Part of a small language model's weights.
Architecture: RMSNorm before each block, learned and rotary positions, no biases in attention or MLP, untied embeddings, normalized queries and keys.
Training: a variant of SOAP for these matrices, 1199M tokens, 6267 steps.
Each number is 200 + 30 x the weight over its row's rms, rounded and kept within 0 to 999. Layers, rows and columns count from 0. The size before them is the row's rms in percent of the matrix's.

# layer 10 attention output (transposed), 512x256, rms 0.36, rows 220-245, columns 0-63
103,182,218,185,166,213,174,161,156,182,159,187,185,235,223,253,186,229,204,197,215,254,207,210,199,179,190,209,164,251,263,199,164,196,217,201,239,201,272,250,206,214,198,181,193,209,177,185,159,164,96,199,203,252,142,274,215,192,175,165,150,247,192,242,223
096,214,246,189,238,213,193,242,203,222,196,153,233,217,231,243,177,206,209,175,243,205,206,248,186,196,168,254,182,213,301,125,213,240,185,186,136,242,197,183,200,242,216,179,242,196,182,213,137,190,211,218,201,198,166,136,131,113,218,221,146,217,171,228,168
098,194,209,207,203,221,162,201,159,167,183,184,250,187,190,151,182,210,234,214,241,164,176,235,161,177,162,228,156,172,228,183,227,210,176,169,188,196,203,176,215,198,220,166,160,247,212,196,157,227,228,138,221,172,248,201,203,219,207,173,193,145,224,268,194
091,142,246,190,165,216,198,151,219,205,220,182,215,156,250,231,276,217,194,202,179,183,209,188,222,229,200,189,232,215,216,176,186,156,193,223,287,170,199,156,170,267,236,188,176,163,171,207,204,253,237,184,190,239,187,217,169,203,195,122,189,198,166,170,225
094,184,162,171,212,249,193,204,166,171,185,275,181,242,222,184,168,233,227,166,148,181,154,180,196,183,174,216,249,185,196,197,160,212,236,190,193,191,133,177,202,227,150,184,150,184,208,182,200,242,181,181,250,158,222,214,199,205,184,145,159,164,132,194,213
094,190,222,186,241,210,224,173,232,222,246,247,198,157,201,248,196,165,146,242,225,254,189,172,176,136,173,234,190,180,187,210,242,172,148,217,223,150,221,216,129,243,212,191,231,232,192,184,187,191,260,197,241,138,253,247,179,231,203,241,171,242,187,188,186
100,189,182,202,249,142,225,190,229,239,201,209,219,214,218,225,183,210,174,193,200,186,212,190,209,183,209,251,207,218,175,170,225,191,203,190,207,259,179,200,253,206,194,187,226,250,192,202,183,145,179,210,262,168,176,201,143,261,200,187,229,161,202,232,213
102,192,191,253,238,219,169,153,192,205,202,244,226,247,179,164,195,220,143,220,208,206,214,187,202,187,177,216,206,184,171,247,186,201,205,233,243,178,194,218,168,242,208,261,209,188,200,189,176,157,138,236,207,199,128,218,193,210,154,195,212,207,176,172,140
100,188,163,226,198,145,224,208,195,187,187,191,187,252,202,192,229,209,200,218,158,231,145,243,223,171,200,230,227,177,196,192,210,179,194,187,184,168,229,206,227,208,218,179,186,242,206,199,221,202,205,232,269,211,240,222,168,200,222,266,193,192,191,211,192
097,172,215,194,164,217,215,222,162,226,196,158,128,180,243,191,190,248,269,257,154,217,199,206,194,202,176,217,210,182,197,160,165,208,199,194,217,157,209,136,250,195,257,213,168,185,192,181,170,175,230,185,225,235,159,185,194,152,220,194,209,167,247,202,196
102,244,228,173,190,216,190,240,158,215,198,224,210,202,211,229,165,180,177,202,230,246,189,244,206,191,200,186,248,234,180,200,185,172,211,163,186,175,197,153,151,241,189,227,120,177,216,206,176,210,179,251,228,206,174,188,197,262,174,221,233,252,211,218,216
106,156,190,141,223,166,155,221,216,217,207,257,180,240,203,209,231,173,202,231,197,206,232,236,219,159,253,203,189,163,224,263,214,114,188,238,226,183,203,188,170,217,171,190,169,209,225,224,195,210,208,174,186,229,175,191,241,185,182,195,215,168,174,219,194
102,180,185,204,148,216,205,210,197,236,177,251,177,194,212,234,167,192,191,229,195,224,178,194,117,237,175,206,206,156,249,192,220,217,228,150,156,161,227,231,200,211,231,236,183,216,149,200,250,180,198,187,185,178,172,151,192,187,186,194,189,249,195,135,181
102,180,258,157,196,166,196,213,175,225,197,210,226,198,172,196,163,216,177,219,165,268,197,203,210,231,215,170,207,211,212,218,199,267,171,219,165,295,190,199,209,156,190,225,234,230,176,231,248,226,220,250,227,217,177,219,216,196,200,239,172,156,199,213,214
100,173,187,216,259,237,166,185,207,180,245,221,195,190,190,215,179,212,208,253,214,168,238,186,196,214,193,207,252,235,183,237,248,143,149,194,157,236,197,229,199,154,200,193,218,196,204,234,183,183,196,214,184,164,189,190,156,271,213,207,239,180,199,141,194
099,203,253,195,181,167,218,170,166,151,247,226,300,236,176,177,219,196,172,155,172,156,280,204,182,155,196,191,199,184,193,228,223,181,200,209,221,212,207,209,205,235,213,228,205,204,216,221,197,253,177,202,171,283,213,219,209,224,210,240,203,193,235,206,183
096,188,182,174,214,234,216,200,166,143,204,188,259,159,208,207,229,217,240,229,193,227,142,191,228,175,201,155,212,275,201,216,245,177,159,238,251,212,190,266,189,173,159,197,120,175,189,235,163,191,231,241,165,211,173,236,166,251,172,200,228,187,196,221,228
098,233,232,105,170,153,147,161,178,207,178,233,226,182,198,196,176,175,210,167,250,218,226,160,185,133,265,160,168,194,180,189,153,202,195,232,218,189,252,222,216,211,146,210,219,160,204,231,215,255,215,192,171,186,192,178,156,219,236,184,212,233,191,205,181
109,237,152,194,213,208,194,191,175,157,239,226,199,201,222,237,243,148,157,204,190,243,224,212,175,272,240,197,216,220,191,168,163,197,211,218,192,238,215,191,205,222,163,203,184,199,216,181,231,195,204,192,259,229,216,192,209,226,186,197,164,181,185,212,187
102,239,164,212,192,179,223,205,269,269,190,211,211,267,161,216,196,219,217,200,238,241,180,205,207,167,218,170,191,191,198,196,209,222,193,162,179,238,178,218,149,186,211,217,219,163,191,263,248,210,203,238,218,202,214,159,243,206,194,205,187,152,196,190,176
097,220,201,141,184,211,177,246,183,187,219,195,200,195,191,154,156,151,206,242,210,232,194,137,205,171,192,242,201,210,213,195,197,221,220,290,228,194,198,193,166,192,191,215,251,237,176,166,251,283,195,211,193,176,177,197,264,185,224,163,228,124,267,196,193
100,249,177,208,220,199,218,206,193,195,158,210,240,176,229,227,175,178,190,194,215,184,206,153,147,160,207,180,208,187,177,181,199,204,222,214,311,173,204,189,159,184,177,215,199,216,210,191,204,155,190,142,203,182,213,223,233,212,202,216,209,176,226,239,174
092,200,186,206,214,220,207,231,128,211,207,205,191,161,216,207,207,213,196,230,161,168,175,275,185,204,197,232,183,196,218,149,229,211,198,211,194,235,281,213,195,221,112,253,181,184,179,248,196,198,192,205,130,227,205,261,186,189,203,199,188,229,237,200,186
099,206,221,244,209,171,207,220,193,197,200,211,263,114,163,208,157,182,221,213,182,206,179,246,201,241,210,244,217,170,172,208,230,209,186,243,250,200,206,255,284,208,184,240,234,185,216,243,141,209,149,261,228,274,153,186,237,203,215,180,168,196,213,262,266
099,250,180,159,191,182,194,222,222,152,214,169,191,207,170,179,174,184,191,260,231,199,162,146,179,213,227,213,201,204,159,191,230,189,203,175,210,183,108,196,268,191,211,247,163,233,206,157,202,187,180,223,219,208,152,149,222,234,209,246,217,217,243,210,214
101,191,215,190,188,257,233,201,175,197,204,225,217,196,194,206,216,199,246,208,215,206,192,171,211,233,196,233,153,157,229,189,227,106,208,189,204,184,188,236,207,172,199,187,204,176,214,235,157,165,199,251,198,217,195,207,165,209,176,159,197,254,197,144,204
# layer 10 attention value, 512x256, rms 0.39, rows 221-245, columns 0-63
094,160,205,241,219,183,178,213,191,165,176,162,201,217,191,177,236,178,152,184,233,202,239,137,190,251,167,206,197,194,265,229,238,196,173,209,270,247,185,265,155,171,166,204,176,209,151,223,205,208,231,203,260,151,222,237,199,171,199,217,183,215,200,200,212
097,202,226,183,205,197,196,166,165,117,242,235,214,251,200,171,162,167,172,164,230,158,219,219,207,234,178,241,190,222,152,198,157,149,190,84,176,234,193,239,141,201,230,214,216,184,181,208,211,159,186,167,202,250,169,232,228,195,162,147,213,155,149,209,227
092,191,193,142,271,183,210,174,217,144,222,219,176,236,190,177,224,254,243,155,258,180,205,188,130,198,174,221,206,180,208,243,172,202,207,141,183,196,168,213,209,208,225,216,189,210,205,213,187,185,196,205,147,233,247,221,214,169,183,202,203,238,164,230,158
093,258,254,229,197,191,164,191,234,182,205,239,226,206,189,197,232,180,174,169,202,176,220,217,175,183,148,228,196,186,192,169,202,230,196,204,132,211,191,196,206,220,209,175,234,203,201,196,176,258,158,181,234,203,123,149,184,211,145,120,173,178,180,185,151
093,262,179,192,116,220,171,247,255,216,191,209,175,198,188,232,225,204,199,228,208,189,183,234,192,159,204,182,167,215,223,196,195,208,179,210,257,186,209,207,176,184,210,231,271,226,192,188,214,125,230,191,202,151,125,223,195,184,226,214,199,232,162,161,171
099,255,195,205,190,195,202,154,225,206,177,242,229,186,193,182,223,194,187,221,204,218,249,166,178,158,220,193,208,183,157,206,204,212,181,267,217,226,240,203,225,189,181,244,230,214,170,165,221,205,167,215,242,153,148,190,224,213,186,234,161,220,221,179,173
099,171,180,238,172,235,219,185,150,165,195,238,220,157,194,219,166,191,260,219,204,138,198,170,152,223,177,181,192,212,225,221,222,204,212,226,258,216,232,196,232,215,234,189,128,181,157,146,173,208,210,183,172,186,197,161,212,206,244,196,234,199,221,196,195
096,205,175,236,169,222,191,201,174,230,206,163,189,179,181,226,210,185,188,205,171,224,160,216,235,196,195,174,164,204,170,150,210,227,230,222,215,177,270,236,275,194,209,221,265,203,201,150,187,229,201,212,181,152,194,206,208,244,156,172,200,179,216,201,163
103,121,230,152,188,170,200,201,225,144,239,261,245,211,214,193,231,193,236,184,291,151,187,172,147,213,220,185,196,236,139,238,206,147,183,196,198,210,224,208,142,225,248,220,171,209,200,186,227,212,206,307,207,159,178,199,212,175,251,170,144,196,186,213,178
106,191,182,184,204,216,233,236,220,180,177,213,231,231,214,193,246,177,190,186,190,170,216,218,211,215,231,156,237,200,258,235,143,246,177,214,171,214,160,223,181,212,190,196,222,167,139,214,222,126,188,173,192,180,218,197,172,210,206,253,222,201,184,167,173
108,188,259,256,192,290,227,165,172,195,202,240,199,210,254,193,174,213,167,222,229,165,201,162,218,229,207,225,253,202,226,212,235,236,230,205,183,199,252,178,216,224,181,228,187,188,180,186,169,140,182,203,210,188,166,257,195,205,214,145,213,176,135,185,217
103,202,221,191,165,169,177,225,199,210,240,171,201,175,238,213,218,176,195,186,177,196,153,231,248,175,232,190,130,220,189,202,192,204,171,194,236,216,166,217,162,190,217,211,225,142,203,234,174,170,230,229,218,187,178,192,216,240,240,181,261,222,209,194,181
099,204,158,219,180,224,206,196,200,187,200,245,200,214,212,211,236,224,212,211,173,270,203,181,233,190,209,200,198,167,203,189,241,173,148,200,204,163,186,239,222,222,251,197,216,224,143,148,167,159,197,165,193,214,242,224,235,220,209,213,207,183,202,178,152
097,264,195,190,153,224,183,206,231,253,221,139,160,186,213,241,210,192,235,207,201,180,206,167,169,130,221,158,186,187,172,172,202,221,166,198,166,206,223,190,231,181,223,211,227,200,240,186,229,108,212,199,217,199,210,147,258,267,226,183,259,215,164,204,184
098,208,148,204,173,236,224,270,187,239,221,153,203,220,227,152,202,229,240,212,175,154,204,209,232,177,223,137,185,216,182,181,231,220,180,221,210,197,176,221,263,242,241,176,232,236,207,232,183,127,196,165,229,226,196,257,222,191,195,192,187,202,179,237,206
086,224,190,244,174,202,200,227,234,213,161,124,200,227,157,186,183,169,157,189,215,236,193,137,209,209,218,196,188,175,205,245,194,244,152,184,217,221,215,224,214,156,191,182,190,210,150,149,195,231,180,260,208,191,231,223,271,212,233,224,218,204,194,176,172
094,227,216,226,206,189,191,214,189,180,174,172,222,196,200,187,172,219,158,186,256,170,194,203,213,202,226,190,242,201,238,198,198,208,179,181,262,164,185,184,237,227,228,226,186,233,187,209,239,186,202,163,213,228,184,222,198,199,209,212,210,174,222,156,183
112,184,189,182,167,220,192,195,257,208,202,261,188,202,179,171,184,149,186,231,259,190,250,231,216,202,201,228,169,238,211,218,178,203,186,242,230,169,230,191,230,178,217,227,152,165,182,168,167,225,173,200,238,187,188,161,164,252,202,256,221,217,180,235,150
105,242,194,199,156,157,165,195,175,197,266,239,187,199,217,200,250,221,179,260,172,233,188,192,217,213,215,221,188,191,184,237,209,222,263,199,233,180,177,233,217,206,235,248,209,155,246,199,161,173,232,137,183,223,208,227,202,232,176,246,188,258,246,174,193
097,196,177,209,194,177,200,163,166,177,190,252,204,213,197,227,215,209,221,154,238,246,159,240,206,180,232,238,174,230,236,213,183,116,228,201,181,190,228,231,199,201,197,178,198,217,198,154,196,178,230,174,245,234,202,153,179,162,196,181,187,229,183,153,234
094,183,195,224,204,220,206,195,161,173,205,230,209,154,224,246,179,168,232,178,206,212,178,250,248,202,180,216,254,180,234,167,167,156,176,218,168,192,260,197,218,215,217,207,214,204,175,208,213,208,153,183,190,232,206,148,171,184,231,161,237,200,128,174,180
098,252,192,171,210,248,212,223,206,202,224,110,210,180,214,187,219,190,184,207,242,192,149,215,223,198,226,158,157,192,206,239,166,188,221,125,216,240,205,211,138,227,215,155,161,217,236,209,193,260,132,235,204,237,179,170,179,208,194,199,176,208,216,216,244
096,192,157,169,182,194,175,177,204,206,289,174,239,250,195,226,250,199,206,182,175,236,224,167,181,223,201,142,184,216,174,169,212,146,194,256,186,161,246,232,180,152,195,198,186,222,141,191,178,203,217,191,240,244,221,167,151,230,199,189,160,239,237,195,195
100,206,148,212,180,213,185,203,213,249,210,118,160,171,168,218,191,159,180,291,170,183,219,217,203,205,207,176,230,206,186,214,227,194,204,237,203,203,210,227,222,235,181,162,212,206,186,220,219,220,182,178,187,229,171,165,182,237,215,210,187,196,230,183,179
094,206,230,177,201,204,159,222,211,178,224,132,233,196,214,212,217,229,232,270,264,196,188,163,216,209,190,167,189,202,242,243,155,215,203,165,241,228,261,196,141,153,196,221,160,185,260,190,205,151,223,216,244,145,207,204,192,191,210,195,173,174,166,225,199